From a checkpoint of a small transformer trained on Wikipedia: MLP 896 GELU, biases.
Each number is 128 + 24 x the weight over its row's rms, rounded and kept within 0 to 255. Layers, rows and columns count from 0. The size above them is the row's rms in percent of the matrix's.

# layer 2 attention value, 224x224, rms 0.0659, rows 28-31, columns 0-55
size [123 104 101 114]
[[130 148 157 125 165 162 132 127 137 150  86 133 113 106 125 139 130  97 108 143 138 164  99 121 158 123 136 129  93 116 123 133 138  59 115 139 110 127 113  89 134 146 146 139 162  92 105 130 124 162 152 148 145 163 176 100]
 [109  92  97 189 115 137 147 140 108 116 134 108 117 165 132 145  88 116 136 152 166 160 125 139 163 125 128 116 125 148 130  99 137 110 110 107 107  90 156 105 112 154 164 163 148 149 124 130 104 104  93 167  80  92 123 131]
 [146 111  78  80 125 130 178 172 173 152 135 175 120  93 136 144 123 111 101 116 143 148  91 123 101 157 122 113 130 145 141 144 132 140 156  87 141 145  99 127 151 133  90  90 114 101  78 113 132  93 101 124 106 170 104 102]
 [ 94 125 125 142 129 147 118  92 109 165 141 158 121 128 131 100 151 117 161 102  98 122 171 106 119  58 121 161 131 135 138 125 119 108 147 141 114 124 102 130 165 142 121 181 135  91 118 108 126 127 164  92 142 132 107 131]]
# layer 2 attention output (transposed), 224x224, rms 0.234, rows 28-31, columns 0-55
size [129 108 118 118]
[[141 109 102 139 139 107 127 126 107 121 128  94 115 129 103 146 146 112 131 130 159 106 135 118 137 131 118  90 135 109 125 117 104 128 179  82 116 115 109 152 144 113 125 137 107 132 163 113 137 157 172 136 125 149  87 157]
 [147 126 126 131  86 151 128 117 102 135 147 120 120 116  91  87 139  99  93 147 101 177 109 206 130 115 118 148 140 131  90 126 127 113 153 115 108 138 114 177 134 115 118 134 173 132 130 137 119 152  72 176 158 129 133  84]
 [154 133 124 104 171 158 140  82  99  91 110 156  81 126 130  82 139 117 139 122 127 110 177  82 161 126 113 140 117 134 141 124 108 116 136 118 113 155 114 130  59 124 154 110 126 135  93 148 114 128 196 117 108 168 108 101]
 [136  96 129 179 153 112 117 128 143 161 155 115 194 145 128 109 134 148  64 101 162 123 114 127  92 145 103 109  96 155 125  74 148 140 141 142 138 125 134 132 109 156 123 122 100 133 152  93 117 165 126  81  89 125 118 117]]
# layer 2 attention query, 224x224, rms 0.105, rows 32-39, columns 0-55
size [104  95 118  58 139  91 100 101]
[[131  97 132 121 134 141 142 112 117 134 142 139 156 128 110 127  96 139 132 149 119 140 109 131 150 127 153 142 123 111 149 162 125 111 129 137 137  96 119 140 159 128 113 142 130 113 122 109  65 142 137 147 101 149 112 105]
 [112 115 121 140 102 133 128 170 127 146  94 142 159 142 122 134 105 126 124 147  97 146 118 116 126 120 170  95 153 132 140 117  83  73 106 149 122 138  96 141  55 118 131 143 108 186 140  96 152 169 139 141  96 145 124  82]
 [172 111 140 161  78 152 162 128 141  89 109 121  82 103 137 135 133 175 146 129 128 134 109 137 166 144 136 109 121 129 124 113  97 132 131 137 118 163 167 107  94  93 104 202 151 122 118 136 152 109 106 133 130 125 149 130]
 [145 133 169 148 100 117 137 130 163 115 131 112 118 102 160 135 134 129 121 114 130  93 104 128 141 129  99 105  99 163 136 127 133 101 134 138 132 157 137  99 112 119 109 122 180 134 123 174 128  97  68 156  97 143 153 104]
 [117 155 104  82 171 133 122 134  94 126 128 138 162 153  96 102 107 107 138 134 105 126 151 104 100 130 131 137  97 135 126 133 116 131  93 141 172 102 137 158 130 145 160  91 101 137 108  59 132 171 166 139 141 133  88 138]
 [134 165 144  70 116 112 103 114 116 119 129 166 144 161 127 135 108 117 120 117 125 104 135 118 105 121 145 172 131 116 156 109 139 119 130 124 174 115 113  88 145 130 157  69 134 140 121 123 108 151 138 137 140 139  97 102]
 [140 151 107 141 119  75 135 109 146 103 157 122 103 133 144  82  99 131 150 123 156 101 165 137 143 101 156 141 132 140 114 102 105 126 147 103 144 106 133 144 117 118 100 102 149 112 145 119 145 140 116 131 159 146 168  93]
 [ 87  89 164 112 112 113  84 132 127 131 109 117 148 154 110 117 163 130 141 123  75 133 123  92 104  93 116 103 132 119 117 138 146 129 103 134 112 150  97 186 121 131 136 184 111 135  80 128 108 148 147 159 123 162 129 116]]
# layer 2 attention key, 224x224, rms 0.105, rows 32-39, columns 0-55
size [ 96  95 126  91  81 174  96  99]
[[171 152  96 167 156 111 139 152 127  73 101 142 124 122 159 105 159 139 154 132 125 122 135 170  91 136 124 103 128 112 101 142  99 168 117  85 136 153 121 116 125 115 152 168 112  99 127 143 177 102 127 152 151 107 135 161]
 [124 134  95 132 135 143 108 119 125 115 188 143 104  88 113 140 155 131 138 129 124  88 143 138 144 112 113 180 153  77 129 129 146 149 137 147  86 106 154 119 130 129 144 127 119  73 150 148 114  95  91 119 192 152 131 188]
 [102  98 131 114 116 110 165 122  67 101  74 137 135 106 155 131 134 127 112 123 136 166 137 124 142 144  97 129 142 104 100 109 168 122 141 106  81 118  96 141 142 109 111 136 153  99  82 150 122 121 130 146 154  98 144 105]
 [116 144 102 166 188 115  95 145 145 124 133 103 135 128  85 124  95 116 151 119 129 118 144 123 138 115 111 117 134  74 187 114 128 101  77  99 135 128 147 167 106 161 136 171 112 114 158 100 165 151 121 102 128 137  99 136]
 [130 158  91 114 141  96  87 152 138 130 127 116  99 123  89 114  98 193 128 153 109 149 162  96  99 140 116 153 112 112 174 130 100 129 120 102 127 160 141  94 137 135 134 154 100 123 145 110 116 146 115 133 124 145 122 126]
 [127  79 158 137 126 138 158  98  99 115 106 134 137 125 170 142 153  80 126 119 134 131  95 151 155 121 130  89 152 130  78 132 161 132 132 122 100 111 100 169 127 120 108 130 155 102 110 136 134 103 137 144 131  98 140 113]
 [ 94 150 117 132 120 139 124 149 160 130  85 136 109 147 125 120 102 126 134 107 109 136 104  93 133 134  84 128 102 111 113 154 148 122 150 112  87 196  87  98 122 149 162 129  91 152 151 119 142 132 132 105 120 126 122 132]
 [127 134 121 131 172 154 140  89  94  95 167 142 139 114 113 162 128 122 136 190 144 153  80 184 143 151 144 167  92 115 144 103 105 148 121 114 115 111 125  90 133  92 126  87 157 103 153 107 102 120 143 121 124 107 147 165]]